Weights of a small transformer language model: 14 layers, RMSNorm before each block.
Each number is 50 + 15 x the weight over its row's rms, rounded and kept within 0 to 99. Layers, rows and columns count from 0. The size before them is the row's rms in percent of the matrix's.

# layer 7 MLP up, 320x128, rms 0.18, rows 244-252, columns 0-127
108:42 37 40 44 99 38 63 36 61 46 51 62 83 70 33 37 64 58 82 53 51 61 58 30 79 55 33 56 45 53 51 34 48 42 63 90 68 65 73 50 57 44 47 70 55 52 55 44 74 51 45 50 51 71 42 44 51 56 32 26 61 63 56 47 29 70 35 34 83 61 64 27 65 49 61 55 67 68 75 57 45 71 56 62 51 42 32 67 57 38 39 54 69 56 47 37 69 59 69 60 39 75 44 40 62 54 48 35 55 40 76 45 52 64 24 67 40 61 33 41 72 49 56 46 61 20 55 55
110:39 18 26 70 49 42 57 36 48 51 58 49 39 79 64 43 52 84 82 42 77 30 59 70 40 56 33 66 47 79 35 44 28 39 49 54 45 46 67 64 84 76 75 37 67 27 32 62 34 43 48 61 46 66 49 47 22 59 46 48 39 66 36 52 54 64 53 45 11 51 58 30 52 70 25 58 55 55 42 71 71 56 67 43 43 51 40 45 61 48 19 62 53 45 60 53 21 55 48 42 34 29 44 33 47 44 61 56 76 45 45 48 43 58 50 56 85 60 50 53 28 61 43 73 40 61 44 40
095:62 62 72 66 19 27 66 27 84 44 51 28 34 59 53 29 43 58 56 54 50 54 53 43 59 62 41 58 68 70 56 69 63 64 63 56 39 59 41 39 56 72 31 61 57 51 77 61 56 45 11 48 46 42 24 61 52 73 41 63 23 52 47 43 37 60 25 65 73 29 36 58 49 40 24 37 47 57 32 42 33 35 60 34 38 62 28 24 43 30 56 54 62 35 36 39 57 25 47 68 47 61 56 48 51 46 37 51 65 23 76 47 52 76 38 21 35 57 24 42 48 57 66 40 74 43 36 61
099:60 37 53 63 51 82 62 47 66 47 43 54 45 57 37 47 29 38 55 56 37 55 39 37 17 51 25 69 44 50 50 51 32 49 30 56 45 50 61 69 42 64 54 36 72 53 34 63 31 67 57 60 41 77 42 56 55 49 66 46 37 57 60 69 86 53 56 41 51 39 42 57 02 34 44 47 40 62 50 35 45 31 60 33 21 47 28 34 55 31 43 42 37 51 37 50 42 50 24 67 28 40 30 58 35 54 95 69 68 62 59 26 44 52 24 58 37 29 49 60 78 52 22 43 27 69 63 50
096:63 72 61 63 71 36 43 61 72 67 45 34 58 40 80 57 26 39 70 41 68 39 37 57 42 74 46 32 41 70 60 50 44 77 23 39 56 35 51 29 63 64 50 47 59 63 61 51 52 45 34 43 43 50 56 50 78 84 48 47 43 44 56 59 49 46 27 62 46 67 78 63 31 41 17 63 48 74 54 63 74 52 77 31 63 74 57 58 49 36 43 55 21 30 33 60 32 61 32 32 33 32 65 63 47 61 40 57 48 55 52 50 55 81 51 47 35 38 73 33 60 58 69 67 52 17 32 60
111:46 60 65 33 72 48 44 27 48 33 54 46 61 57 42 62 58 38 37 70 45 49 56 54 45 19 70 47 26 33 32 33 69 55 66 60 21 46 65 38 72 42 40 09 32 62 44 41 59 35 46 66 42 41 28 48 45 55 48 59 72 44 31 43 48 40 72 52 50 36 43 31 51 66 71 57 23 27 50 78 63 38 47 50 70 83 58 58 51 38 39 53 39 23 57 44 58 42 51 29 24 85 18 75 76 49 57 47 53 69 48 57 54 56 51 45 56 47 44 62 59 36 88 52 61 18 55 50
103:63 59 60 50 48 27 44 37 34 43 43 71 67 35 64 40 71 51 44 82 66 33 56 47 61 57 67 52 52 39 56 36 36 73 35 32 61 70 42 41 35 38 33 68 57 45 32 77 48 47 37 42 49 46 28 38 54 75 45 40 26 44 71 27 43 37 65 47 54 61 19 52 55 52 55 35 37 68 67 69 33 43 57 44 78 46 75 61 37 73 25 16 27 55 55 60 77 50 36 44 67 39 42 50 57 41 61 53 70 65 81 34 49 46 27 48 35 51 66 77 14 77 45 35 59 44 47 36
091:67 68 68 46 38 51 50 67 38 46 59 58 46 41 45 75 58 42 33 41 39 72 38 52 43 73 62 70 53 89 27 36 47 43 63 39 20 55 51 59 53 64 69 28 26 59 39 30 62 08 55 44 72 48 74 45 48 57 50 61 82 97 60 53 81 39 35 41 62 32 16 50 52 48 47 47 49 37 56 55 49 48 64 22 44 55 58 45 50 50 40 42 40 43 75 56 60 37 64 34 58 62 24 62 44 54 52 53 39 57 51 47 46 24 59 59 38 42 47 33 49 65 69 85 68 67 49 33
099:39 51 49 58 48 68 36 33 46 61 26 64 66 70 53 53 38 64 25 65 49 33 51 50 60 69 48 55 37 80 69 42 62 58 48 38 40 34 42 12 49 52 52 40 39 29 63 73 49 27 60 45 41 52 49 28 33 32 33 55 24 31 66 36 44 58 51 41 66 28 59 41 73 62 39 52 35 51 59 53 23 61 68 28 44 18 49 45 52 52 47 47 36 45 48 55 50 32 19 37 37 54 36 78 85 50 51 35 57 48 54 32 33 76 70 62 49 33 21 67 40 76 33 35 56 32 69 81
# layer 7 MLP down (transposed), 320x128, rms 0.0679, rows 244-252, columns 0-127
104:52 19 46 36 50 69 64 57 58 52 62 36 15 64 54 62 24 66 28 41 26 78 21 75 61 63 40 64 51 54 56 72 70 65 58 50 38 46 42 49 48 43 59 30 41 71 61 61 61 46 30 50 71 50 36 68 46 36 46 58 39 27 13 63 54 42 76 59 38 70 49 28 45 53 16 65 86 69 48 57 81 55 33 53 39 42 62 33 52 32 44 72 40 36 61 59 51 71 53 57 72 43 42 45 34 56 54 38 59 45 39 49 49 53 41 42 52 66 66 22 50 59 69 69 52 20 66 45
113:71 44 68 47 45 38 34 59 72 52 36 41 80 44 23 99 48 52 39 45 60 27 25 47 55 65 46 23 66 32 63 75 49 59 75 37 33 71 63 30 67 42 43 38 37 39 29 51 59 41 14 51 52 71 25 55 40 51 58 33 45 61 37 48 54 60 68 43 50 34 69 42 31 15 66 41 54 46 73 52 67 69 56 26 47 38 57 53 79 60 33 41 40 64 56 63 53 56 53 35 44 48 68 39 66 48 43 79 60 38 41 51 56 50 58 40 33 43 50 47 41 73 44 17 59 38 48 71
093:47 53 54 46 50 33 25 68 63 15 31 49 53 85 58 46 43 36 59 70 55 64 51 49 30 55 42 60 48 10 44 50 43 72 42 69 47 56 51 51 47 49 39 54 54 36 45 42 35 33 60 56 60 41 15 55 31 43 39 35 34 50 67 59 42 64 59 70 50 17 49 51 59 52 67 50 42 74 43 50 37 50 53 52 08 43 76 33 44 12 23 43 58 46 69 51 62 37 62 51 32 73 11 28 48 59 66 44 47 32 37 86 46 56 56 48 62 66 40 64 72 52 57 63 44 62 27 52
101:68 44 34 50 49 22 38 96 65 65 13 67 52 32 52 42 58 50 36 59 46 53 59 56 61 40 48 60 80 24 44 64 43 49 69 42 45 73 54 51 46 62 47 53 69 45 50 52 58 21 53 66 55 50 74 52 33 66 57 43 53 53 47 31 35 38 55 64 50 53 40 57 49 44 44 71 26 08 41 47 68 60 46 67 69 48 16 34 54 58 61 49 43 43 48 46 60 52 50 63 45 60 73 45 57 35 43 80 13 89 30 46 61 51 43 28 35 54 42 43 49 57 92 34 36 59 43 66
095:50 53 30 55 64 47 26 38 80 56 44 59 36 60 59 55 58 18 50 85 39 65 52 74 41 57 38 24 50 70 42 29 55 40 51 53 77 62 05 60 48 18 73 43 84 35 46 61 14 48 45 59 53 53 64 55 63 38 45 40 62 46 49 52 57 67 67 37 58 52 51 73 46 59 33 48 50 43 39 75 45 54 65 58 18 26 56 59 43 48 49 45 39 54 58 60 37 50 61 54 52 35 41 47 48 58 51 48 60 66 31 27 24 26 54 89 41 37 47 54 32 42 45 56 31 85 66 55
109:70 57 67 38 32 38 70 63 50 74 51 66 56 55 41 53 50 69 45 65 38 43 19 60 56 68 58 58 29 22 76 27 34 52 50 61 36 51 64 19 77 52 68 27 30 59 66 60 76 32 55 79 38 50 56 51 13 64 35 56 57 42 32 62 54 50 74 65 63 41 45 71 48 45 28 54 59 28 32 20 63 36 60 54 65 61 48 45 52 47 54 72 68 27 30 34 45 49 37 44 65 34 68 73 68 44 45 66 64 54 29 45 51 61 22 77 50 66 65 44 56 63 52 52 51 50 51 36
101:43 79 67 27 60 37 62 30 33 64 52 54 44 49 29 54 52 67 76 58 32 48 45 33 45 58 54 36 35 45 51 44 59 57 53 48 38 55 66 75 39 40 28 28 37 58 58 61 40 74 55 20 39 34 54 20 60 37 71 66 30 52 63 37 29 57 52 42 41 44 47 66 42 66 36 43 63 59 61 29 59 45 52 44 43 30 44 38 51 52 37 72 49 40 58 34 53 57 40 56 37 78 86 26 11 31 38 57 38 83 58 45 62 52 60 26 53 21 35 32 51 39 94 46 47 30 55 66
095:74 51 38 81 57 48 43 42 40 75 43 57 46 41 54 45 48 39 64 39 56 51 43 21 41 48 57 36 84 57 64 62 44 64 47 74 29 62 58 73 29 53 44 61 77 62 71 74 46 63 55 42 39 31 70 69 59 51 55 60 25 51 52 63 55 48 56 63 62 70 38 31 87 66 50 59 36 63 09 48 35 24 67 58 35 64 45 60 45 49 47 39 18 36 42 54 62 60 43 50 25 28 51 47 56 41 61 61 52 48 61 40 60 50 48 70 57 46 68 70 56 13 60 42 11 80 59 41
101:58 43 57 64 67 39 28 36 50 61 53 26 60 43 55 33 60 44 61 60 43 38 59 36 33 50 38 59 24 36 49 22 99 43 60 42 45 45 62 22 54 52 34 75 72 45 55 99 51 26 68 57 46 36 35 50 40 37 47 58 56 75 65 45 42 63 53 32 19 36 61 51 49 49 58 50 35 38 72 49 20 44 39 68 43 49 50 36 59 49 59 52 27 58 45 60 57 62 18 51 52 64 67 37 39 52 71 50 66 31 45 17 40 69 22 49 52 78 45 39 59 55 27 63 39 46 56 39
# layer 7 MLP gate, 320x128, rms 0.174, rows 245-252, columns 0-127
106:61 13 53 29 48 59 68 69 58 34 30 45 31 44 39 65 66 54 31 35 62 37 34 35 65 68 52 34 63 47 74 75 49 48 34 53 48 57 20 48 41 65 47 57 37 86 53 36 46 78 50 60 50 38 21 40 20 00 46 37 40 59 58 49 50 48 69 44 46 44 55 60 49 43 74 43 32 50 45 58 26 47 51 75 42 36 48 47 24 57 56 31 79 43 57 49 46 50 64 42 83 64 58 63 57 60 45 46 18 47 62 21 51 20 59 67 58 55 44 31 46 53 44 49 45 45 46 46
098:40 83 39 38 48 36 36 43 39 51 43 62 61 51 63 56 45 79 44 58 33 48 39 52 38 49 22 51 63 64 52 45 25 28 27 60 70 51 46 50 46 35 53 40 70 44 34 56 43 29 21 32 54 51 61 65 49 39 50 64 58 51 72 59 59 86 34 73 45 74 31 64 69 51 65 39 45 64 58 69 54 67 51 29 63 43 50 84 56 46 45 49 55 65 73 46 05 57 68 28 32 42 57 53 35 35 85 65 35 66 45 28 47 26 35 32 27 53 67 42 59 42 35 64 56 26 52 61
105:42 44 36 66 59 28 43 51 64 59 50 61 60 49 55 57 23 30 56 53 97 53 29 82 30 50 69 61 53 73 52 42 64 54 62 50 35 70 69 44 55 46 44 38 36 55 65 80 44 44 36 66 56 40 53 40 54 46 12 43 49 60 26 62 57 46 74 37 76 56 70 58 41 39 48 70 72 50 60 50 44 71 62 59 54 42 36 65 75 42 60 56 41 61 43 75 71 56 32 65 50 71 45 91 54 49 71 71 61 47 68 37 53 25 26 64 68 58 42 27 46 49 51 60 39 72 78 50
092:71 39 53 61 80 56 29 47 52 70 68 22 66 33 55 42 46 33 64 45 56 66 44 66 32 41 60 66 42 46 72 47 44 31 65 48 66 43 33 38 38 61 58 18 72 70 68 66 45 26 43 36 57 69 58 55 62 68 35 38 44 57 66 40 51 69 53 38 47 63 51 72 38 30 39 47 39 71 33 55 79 66 57 47 60 71 32 69 38 61 45 68 63 48 77 66 39 76 28 38 38 66 46 81 74 54 38 66 31 50 65 51 49 32 54 14 67 61 73 44 66 54 41 56 35 44 32 28
101:41 51 23 60 44 51 46 70 50 84 75 69 25 44 62 59 52 70 56 60 39 73 46 38 63 49 56 68 38 55 69 65 55 29 54 21 44 72 23 41 61 49 50 62 70 56 72 26 43 57 65 56 47 59 57 60 54 43 63 59 67 63 38 56 18 62 59 50 58 32 52 41 45 50 69 46 40 56 42 57 54 35 49 46 65 60 80 41 37 54 68 81 44 58 69 35 61 52 49 41 55 50 46 41 44 52 66 46 74 41 89 59 51 42 59 43 72 85 47 21 59 51 44 58 69 86 87 75
102:29 54 57 18 51 34 61 46 54 42 48 63 44 20 55 44 48 80 55 47 67 43 52 36 67 15 24 40 50 41 47 37 59 49 45 51 43 54 44 54 50 69 51 58 36 89 38 53 47 31 51 97 60 71 52 58 49 44 31 59 31 47 41 36 66 28 65 45 53 89 56 77 64 37 44 42 45 46 61 44 41 56 42 19 32 52 43 47 53 68 32 16 26 38 48 51 67 75 47 40 58 19 52 68 35 24 59 64 61 39 73 27 45 54 58 42 42 38 50 33 50 74 49 36 32 43 61 45
093:51 38 40 50 52 17 60 57 60 63 61 58 38 43 70 42 48 58 67 42 42 35 87 31 54 84 68 54 69 63 51 49 60 43 66 55 41 52 38 59 34 41 43 51 39 37 62 50 54 54 50 52 53 42 70 81 74 58 58 44 53 49 51 63 56 28 48 74 86 49 22 61 44 63 39 37 53 47 48 42 54 21 54 47 12 28 37 57 64 35 41 35 43 62 56 72 66 72 55 54 42 35 30 10 58 43 73 55 78 87 37 43 37 48 41 69 34 68 49 51 35 47 57 85 71 46 42 42
101:50 44 39 35 56 66 34 50 82 59 28 62 54 44 45 40 39 79 29 44 43 60 39 43 65 52 13 55 59 69 49 57 24 77 41 44 59 44 35 71 56 42 57 42 92 59 34 51 62 41 40 18 66 67 41 38 57 62 74 59 41 39 68 27 62 47 51 19 72 46 64 59 33 35 50 50 37 52 53 60 73 78 62 44 71 16 41 49 56 60 43 51 45 52 47 93 55 76 67 58 52 38 57 54 59 61 38 37 47 49 79 55 41 45 55 50 46 18 65 51 39 20 39 54 48 35 43 57